{
  "intermediate_size": 704,
  "rope_fraction": 1.0,
  "attn_scale": 0.0884,
  "parallel_block": false,
  "learning_rate": 0.00697,
  "beta1": 0.95,
  "lr_head": 0.0083,
  "schedule": "wsd",
  "decay_fraction": 0.606,
  "decay_shape": "linear",
  "batch_tokens": 262144,
  "dataset": "wikipedia_en"
}
Each number is 500 + 50 x the weight over its row's rms, rounded and kept within 0 to 999. Layers, rows and columns count from 0. Numbers have three digits each. The size before them is the row's rms in percent of the matrix's.

# layer 7 attention output (transposed), 256x256, rms 0.183, rows 17-50,145-177, columns 64-127
109:561444425496525529625441449566471573566421515503531486506555553536503491468464415540429467465432550501515475588515510451516489493496503445489558471474508511574462533492609544489477526583530505
118:542458490455468529476469534493354473496493500518510601485488464572503572507543473505507500478469506445535456551536389549529500594529506621528484490508559560533503437520581379450544560451430486
110:427424576555597512579484541482571387519511483501522472511557532465521536464468453506464548460529423493533550418506542530522501540426570615486452470489479437492457518504502427466450553547565465
111:433452505527443542457627589523455522486548524486514591434566424545427402513431480392524452562526454476561531426486418528389606510477489598470487516524622522453487562503569386538468483458514463
118:571529573416471551498400566466618523506481529482453603553597512522492598446472392549529497496485416525475476510548517482472421625449498456499547542473564439495551541583467484558477415586512565
112:500503483424510492417357466439527467585571525511432499548520503396556547542481485493537507532563620453460503495598511533482499507403510546438501564577478512496462509495541544475405496566442471
106:421494517432584562483433506538501537588598491503526453533420514397492429513469419520476464438601545512621519439456550415514479522512492467481531430545537572444473531480492503470495511474467456
111:428462491431514502585502461474607511423469453489423543473576616488489553483512463540485575580471552448372398511535586529478563429481465495461568459428432556523488477455515540504519500504509528
114:523494499406470617392501552539634540433533551532542483489504468453486537544476613362509479516492507427500486461542566537626520578441501481458563502485488531485609484498534482490514524476504522
109:518571595515468491572438470536445522638529563550590444574456510485457553469428554499615491531532528449498500487434533501546464487497539446555512488376423531455406436417470543511551406473557490
118:391483548458534492509465518456539419448461518612512395500516439443578549504485379443485435473378543549371590560482418471499505566519513513501482597544505577534433544516477557514438450398430519
114:457463385544552482493561454548492544487426502418535469510509525524529431523511501493477550492499618586504501494426360496461518519533510465449474489506544489523561499508557475549481499518458514
113:496507546481523463650477472442489544464442436564465536440515563493478497463453500497586425425463410459474507469440411520558415563444587492446508545553576516455431574518434485437441438576580404
120:467461360501462492453437490564445434421488447438566463512506413543430486461527588493444548445424580491540511536431565483479462547448519497413476454475477467482481512416524494554540569570526424
111:509531463395476479441468470536474567589478521453499451438526512511559420481395519602471515473511510460441560586538561530554536466486432553442458469437536512459560511511464526488431439547503515
117:490495458508510463470528524526353605475410476511613493465477517563600511518478415464487526513611397489518491438527535519500450449516454561452500548568552453546549490419556400519504527508474474
112:563504471467498517402474466479451470513497462407483458537480478509503509480459463508428470451425466528455469428470514564525543440532478525422468557512473530545523533585473496492511500467420478
111:505506502530435557501501486612502469446524571526456487542484572573559572563517491541491587537519547515405480468502624532431445512475480485455507602485462453410552554338486444489398422477505498
114:479551521408498584438480580489558511490557603482491517443505498480522520541548426549553489530488523440468523489457472486529490571483486421535382568399561467501447538464491499447520493416459436
113:627456450491431492440499478449508405498574490583446560526469532527537540479478590503489553476586534503523467529509527461499481572572462476444481407517468557480546621483410527375428471529549471
115:447542458529512448593527551550557532480385386473555422498448497485478507609519451476590531551513473478596378418514497512495527540453462514582529513557392509472495554382496540529522484562488568
114:410504553536496458506473459498495401666419460521374671391462469480388452446557514537469480463584443472522420478524527520506466487564456512532491614502457488610571454512470475431398494548511500
112:409486513536502477402497518471474482451594435507458518581562529461538469476540415518539518515556509524486543531526514529491487574540516525416375495460467498521493595542428558454430486411481370
112:534457597489517490499481531530512524488522522500502557622543500502495621486516462427552521461489532551525482533396513465489453605447496483424461416558439427519393459489443449499515406489507523
112:545425568494491503427533442531492502536497469494573525506477418527481520512501420512571447483466528474469459529510388465489463455522513468530418460537468461397427529530568507522417472554518416
113:438488523492499400444466529626454503490451476549404549544556512523520488425565566517525567515641395567466477508523462440470563471469467482587509540529596481529447484512402619557395523354458557
106:553464489471534442534484552512529508508544569491505511429415521430538525556441489433460560451486575523430450476472441598541556452439443462520557483541553490490509449565519563455523474479552601
104:456521418420517441461490460395495526482544615591579441530511508518434592547605430506500620492512569454550564593523561503496616414427448452519458508520529453531476516561561373469525552490523446
118:484571550569511514453577520455434461424507486463468462467465485528507381492545444449482511469450538493407527502459530497562483532489516506514574389450540451570496490471442529415491571558553575
116:492495489409471472546478504481459482523527475527527488500527550493541537528510455464471377621532548480498455463484467460448423448544523501454453562571535475426466528480499488513501552600550568
113:437564562580533484498518485544461434517445497501491529520385567473502501497485527468497504469472420560454451427562418425542466560475477474471605510513432573561491432528597525519504539568419448
120:550475545604477473458470429504557453466448581539459475500562501534495478525516439450499471455473517473535530410505447566425398579457480554529503478498473562485437546445442545480519556444522526
118:433512516460476442531498514436529507422476591489507465404502459462486451489383472622559444597566554523521463468522495500561548582478468484484444515443438502462467436510545487632557506459530422
111:468412426595568433442525531356515488430539531475424542553536545560467440535525433620455506597541518495465596586458624422508506534559400450528516544486455453481541521551588436518382534460393554
084:496504487444568502471471580390495495438514529529464471383553422447473461537615548562528552473609544504527530401534406506491458470573542459448513525467603473508464483546502537377525502488507391
085:449523493600467531464482529447570512452508508476419467528488432531505487493475522433473511494456377474570500496436554409512406568542556492507523521518449536477557438450433550504413562513545476
084:570593465412400488428483485512505544540449629459455482458489483551481517529507618513592483577451502526477495561536453441464467436500525382540429556491517517527472475420538540452573417484542492
089:432578489498444489453538431505525435521590523465422383474432522525517576517502503512542453528386445481459442583473535516565450444476504425511440494438454672556542444536420427461580482495364547
082:493461388501474456570440482454470470509447504566469401478471433519565505539462446473495499510442535414535441480485418455506581473458528444497409461551499418571492562359542459454499556432502508
083:484471551574526464586491506520441463556499452474473532424513534623569603460492452489416524511507442523485504487445394407541462555536481517542437414521527621475438471488493482515520499514596508
090:526581472490458485477538515463501519534423450623494470587516479611415500483452500501521595525517495551447485580476541472488538493559424555471490488482524502495510508596483501499561567389545476
093:521618427561569437464431533432393480542531487384510507514451488500458491582495505390540386418533506611575552458546498537524494569531539556443505511438463517553483568520491442505425458561541518
082:557581451558575469541568527565457479506394537433542478510482477454440499546568472566501557492568480487488574522510482476471579418560493553557504559547421469404418410504470503557538480467377357
093:544505533434513491432537483473562508447449427522445539506494455422538450551543461585397472433477467509499506515475504512483506500566495500530449517506519530487523692479560539526525534529550489
082:507470448577549591573513402517464544456536395559462577465498507567546548452608539483423501535557456495527433485464512586517548433559474540444448482453558447479560544550564513498574429543525446
083:504485576538381539493431492458519511510522449553488520408501388487549555461448488514556608518463463486463538499578529428527496490451566481489408456480471372533524399513516524471509528516479555
087:460428532424485478516542507550420478454623478553573466491508463532523506523473554596421460594571541491457599524528515559427548449483430498514490443517399523507597395486536460525524464513533598
085:493492563483539568508523516444536541505573491505449511460466485556609432546537434566595449478523431521426540388575469543567559419460513516512476503555529537517387526456398466468361518435455563
084:535441507620506472551505611461500445482456474588515490524461414456464524573477491501511488540490511540462524453491521549488432523500528445474523568487565435506526591553409551525559537383549455
082:475549510530537534630490520527577415483478472398480596513498576454492443545546532532518451430547560479504494570359555517536534536483588433518514500507541493472455325521376519467493492463523461
085:488402513494461533579532452550570513522443455493560448499508583481504544578473479537527464492542487467513593536515430467491453484554420515517597473549479588523555548431550497511434540517559448
086:432496590479516503465460495469575509500493546508504447446516469541461439437508485534450463497506409478561473449497386530487481520442504555543455392461542562484476566542504443517527518511456493
086:456438505504478486532512514469462418479511505423513512548484481423389479417481543449429445435500478470592503516538435480504573588476499473558507449538433541522519362485497507532515464543459589
081:409483508469468494541581516484581575505475547477545534501500553442467476511480361462445594528460461478459489483376558566559507457497487573536419630469492473592526506545560545549501539485485526
089:518506452438535541473438498463386441461582559462457454468601546521507553518471480473412334412560558528481486524467437502509463461617528440455504500445538548645519441476530431546471563526522477
085:589526484564523518507526484554596620397596491453576426452458528478589535425501513381496521516408483498520613519473435470438577421449510555464496443514474529402454502588489538451503558490468570
092:538565514413471509550504510509462526563436527517559493365397496535499498482489553532445565530557567547501445434466510529514578501489472508464560479565573509492474582452576479609550454534529631
079:536527539486532474503519484490467461513502472449474508425520597425532430524462521540444443470469568493497498518540504625360525581482509431508629488495522573512458426487554496501496535546491589
091:516516435435433502514446544420462510471569487530535420490515541485485531476502542518520527533448472477516556458480503484414485544435501489453464548468405542606639401539478422475517511563451629
081:533495390456519596457571515473494553503562535368519351454464409448511493496525486541577453430452589426612539499490595500577458490476566494505550488611563551472455477432504471493564469478523502
081:565443494568485554559482515488487511516503483552493621523511498483543550473465518589539455452475442541560485588551547444429539567491487630540483530446483509479546562498549437615486468503421418
087:564559503431574583536470576670563504535414458543464499460584635462614510501550558472493443511508404567456463418502508509600492536491601532502495512495425544476415538427461535515460436516406569
084:523458463391495401527386473419484507585492435505512465387494512519461460537552448476497443531486490508503445452545556455556562543573552537553478514569493549385445466478580502608504451361462484
084:476465550493455501408485529459551595441545471512501504440517395508469504446514516553591457488511525487556639518580430536433580557425425542593524446459504573542523491510451574510439512470501476
084:543462516474452489504506504509466460490512514553523483505477498496455511505561525542463416489492567571436596604501486616477440424513501511531452485595423394534545557558502453509566477403499481
085:477488442413473578534536553557500567531511402566514539457519493465528508500455531567541526449586608469539469534594567422534475521464521424521475509508452454500547545548521497455445466537460541
086:440482421551548509507468528548547508548475443554518535597487582457513451554633530430489433443467522499536527465541501437424510507446641525525522439459537507502433554516488442445453432501456530
# layer 7 attention value, 128x256, rms 0.205, rows 18-50, columns 64-127
107:444491483532466452439556443571514506491508477455513586506529556503537383447559448516519514537614434481441517522467560525512545504442563461509434493506520530514464517515485520439471438499536637
100:524582597559539438411484570451545516458593475494495434476427571380468475452475517394444492496542429539434468525492541458546470540540444504513504576516541475480524471444440578529529527584525440
102:443421453552488487485525553504473451539436522528551519532519501503569519508548530529389547537463554563477539536479517460553509490525464510458467357568529420503543505557484593478578468472522515
100:463511515578579478522448494405405458483519436468595496458367482486551440493434433548542467408434510499591487543517596464578494393523507560441489520535531541510507489488448535411527457479568450
100:484464601507482535509424563464544353506445588500569441575424504479512455526520493492476511543475433469503469485473440507407511471501470494521519493434487413507457556577500385497517474457555427
095:560529473509574558598509514478527456483474467497534535594563520533476542534466585495451462546459614462508442522490517523488495566459534496541485501524489514580573550474486501581638606502565558
100:623512547542458459380450504539481493492475485518527507537396491538536481518478477484483486522600433597603553487481546525523463516417513531473472558504582439579470498484518501575551584544538444
100:447482529480506491574500498401495465522463521476478402612427495422393407548510510460513499599568479407496534621537501464525400507523436563429453482452562445508443484534596493490448539514564428
098:492521437577474605507600583487616456471502522508505458428517562563462416477479490463500537504512473502485570516456485445493534556448447504478510435568426518547517485509555416492436531492602513
100:576470439524542586537472583413571482502425572482525521481468538497516434535523556483573450449554545473491462567349454450512415444569543485504517584435489508428487526461444513596489520536532468
101:457482489478499400428466513601495473567489615560447538528468386421438483535576502589536500483514464412536570521586510476503566511526507567594482521514467419544481501466551472562451446562469508
102:546480533446523447465511509443551392549504484381533510523541515475470496460524560541519518540493589502552638492518583478553463474562441413590549419452501555433497453514573538551562571475427485
103:528481532550468511443549555524520546562443386499460421496430540548417484510471526493536530556487462459549484495510467553419406494527454440570512446448474496476526551520564581461435541452479555
100:541438553522480484531490460501542539471473454550474492493578496473428475480484562485501478457465566525466536477501559516498600550490422485502558480529470473467515567485486350473550537531418462
103:477550494557482381422508491576453482438585451431502519619428528464464473467415580500474524489474593501566525525483418470500494506511481589418469483422546514450544512490506620437507490576429514
098:514500568499484557552598511534403546549454439565601477523539505522564497591471476594453488569378554527509436519524552493461517549480589550541476522475432510517451518405469450442580469561450475
099:460530425526548538528514500469488511542458480485547458479532546478478493523520512462601409494478483451597540539549463455584500543531546538512538553488556457546535483507463466468538483582483551
099:515424447546488551553511414456403424486527579583529512564506466470436488555502498543519527535574575542514459517475631493511512424577468554573484531546493491467515521496532612573473466524486497
095:527441484476435490511472543465403471380494434530527471447611438501586487534500485555438441537457542501537413464521487460443488422470423533517545487453541377444477509464477529493539460542478500
101:505507587543483375386414487547503445448447482465431527467547547601574477461447588543505471560569511471520559512440514539460547490538516500505472546546557450504491478555551406482514537404469524
101:521447551447526544484549520475483502456454569574534387526633461512540500617452443432520504532422516511531528559383416526531518526410466522422445419470538527492476476519480488434573508469435566
104:527461516500586416537502484510563542559460456429569544447523449428491509432437562436470395511555520474481535502419536527511458491486624466575481505599502486419599540423484527501535495634451483
097:478502459531540480529487519451596511427540503541545499484435492523527466543441437366437495555488445509481510413536513576594453521618543501467562456532539569447507513507555475493529588471460517
105:505609457563571470537459596491464494523521529458552480550494472512544481490562425592468551486560522648504581542494567513565417516491531504508514474500443472491538540492468620482545529468499511
096:516548431579524448516474489509470541428494540497498405381548359525522491520487521414500451498421458502483445522411494499402466552488496410548521541550560465516480389408547563501593433553469397
094:464537505510460529470538536490525470593502324434618534444482392496402486588537481494473464494513604451505437504486458515623561532463606459499462594443520492509446533542565471491489525496605474
095:473457509472400434478528545536474546427494504527567562555521552560413478448531342497539479405449475483500380412403458551507479532558532518504492588524534505436566467547470506532609449556593548
102:389414420460519493491507485492584510562489527398501435512568505550441576460452455422509482536608494511573422532420564574510582513500394556443428538514502541438522455487492492538531528483511557
102:469513596478434496441588567473502443526469463541547514400446468439415517480534491589483519364511566502516602489465543452481562583475464548470469443519521497542541541508544466523504524467390501
097:564455433400482448562512418582560468403499412407497391507512471490574462639508406442483469543474471473542511482474518454508519507485499533560445507520515522503508494453453485512456512434529475
106:461556503503517469523495508553426460497537343466512407426527440545464514512493480423463556552537590511521533606478475499573531429511504514584528533439478483537519526473469461580438454550451486
104:538562549476538485513496561537548525564538425501444544584403577482513522468579493440532536413459551541494541533376512469440524456488534490493495533553561517503586466507559463465498476479533571
098:450601527420553480537536468578535536506472480512649402504565511440498511534503545517634534507460518505546486463510441526442505405464451437525521496501555592559500414480470587567562548517564397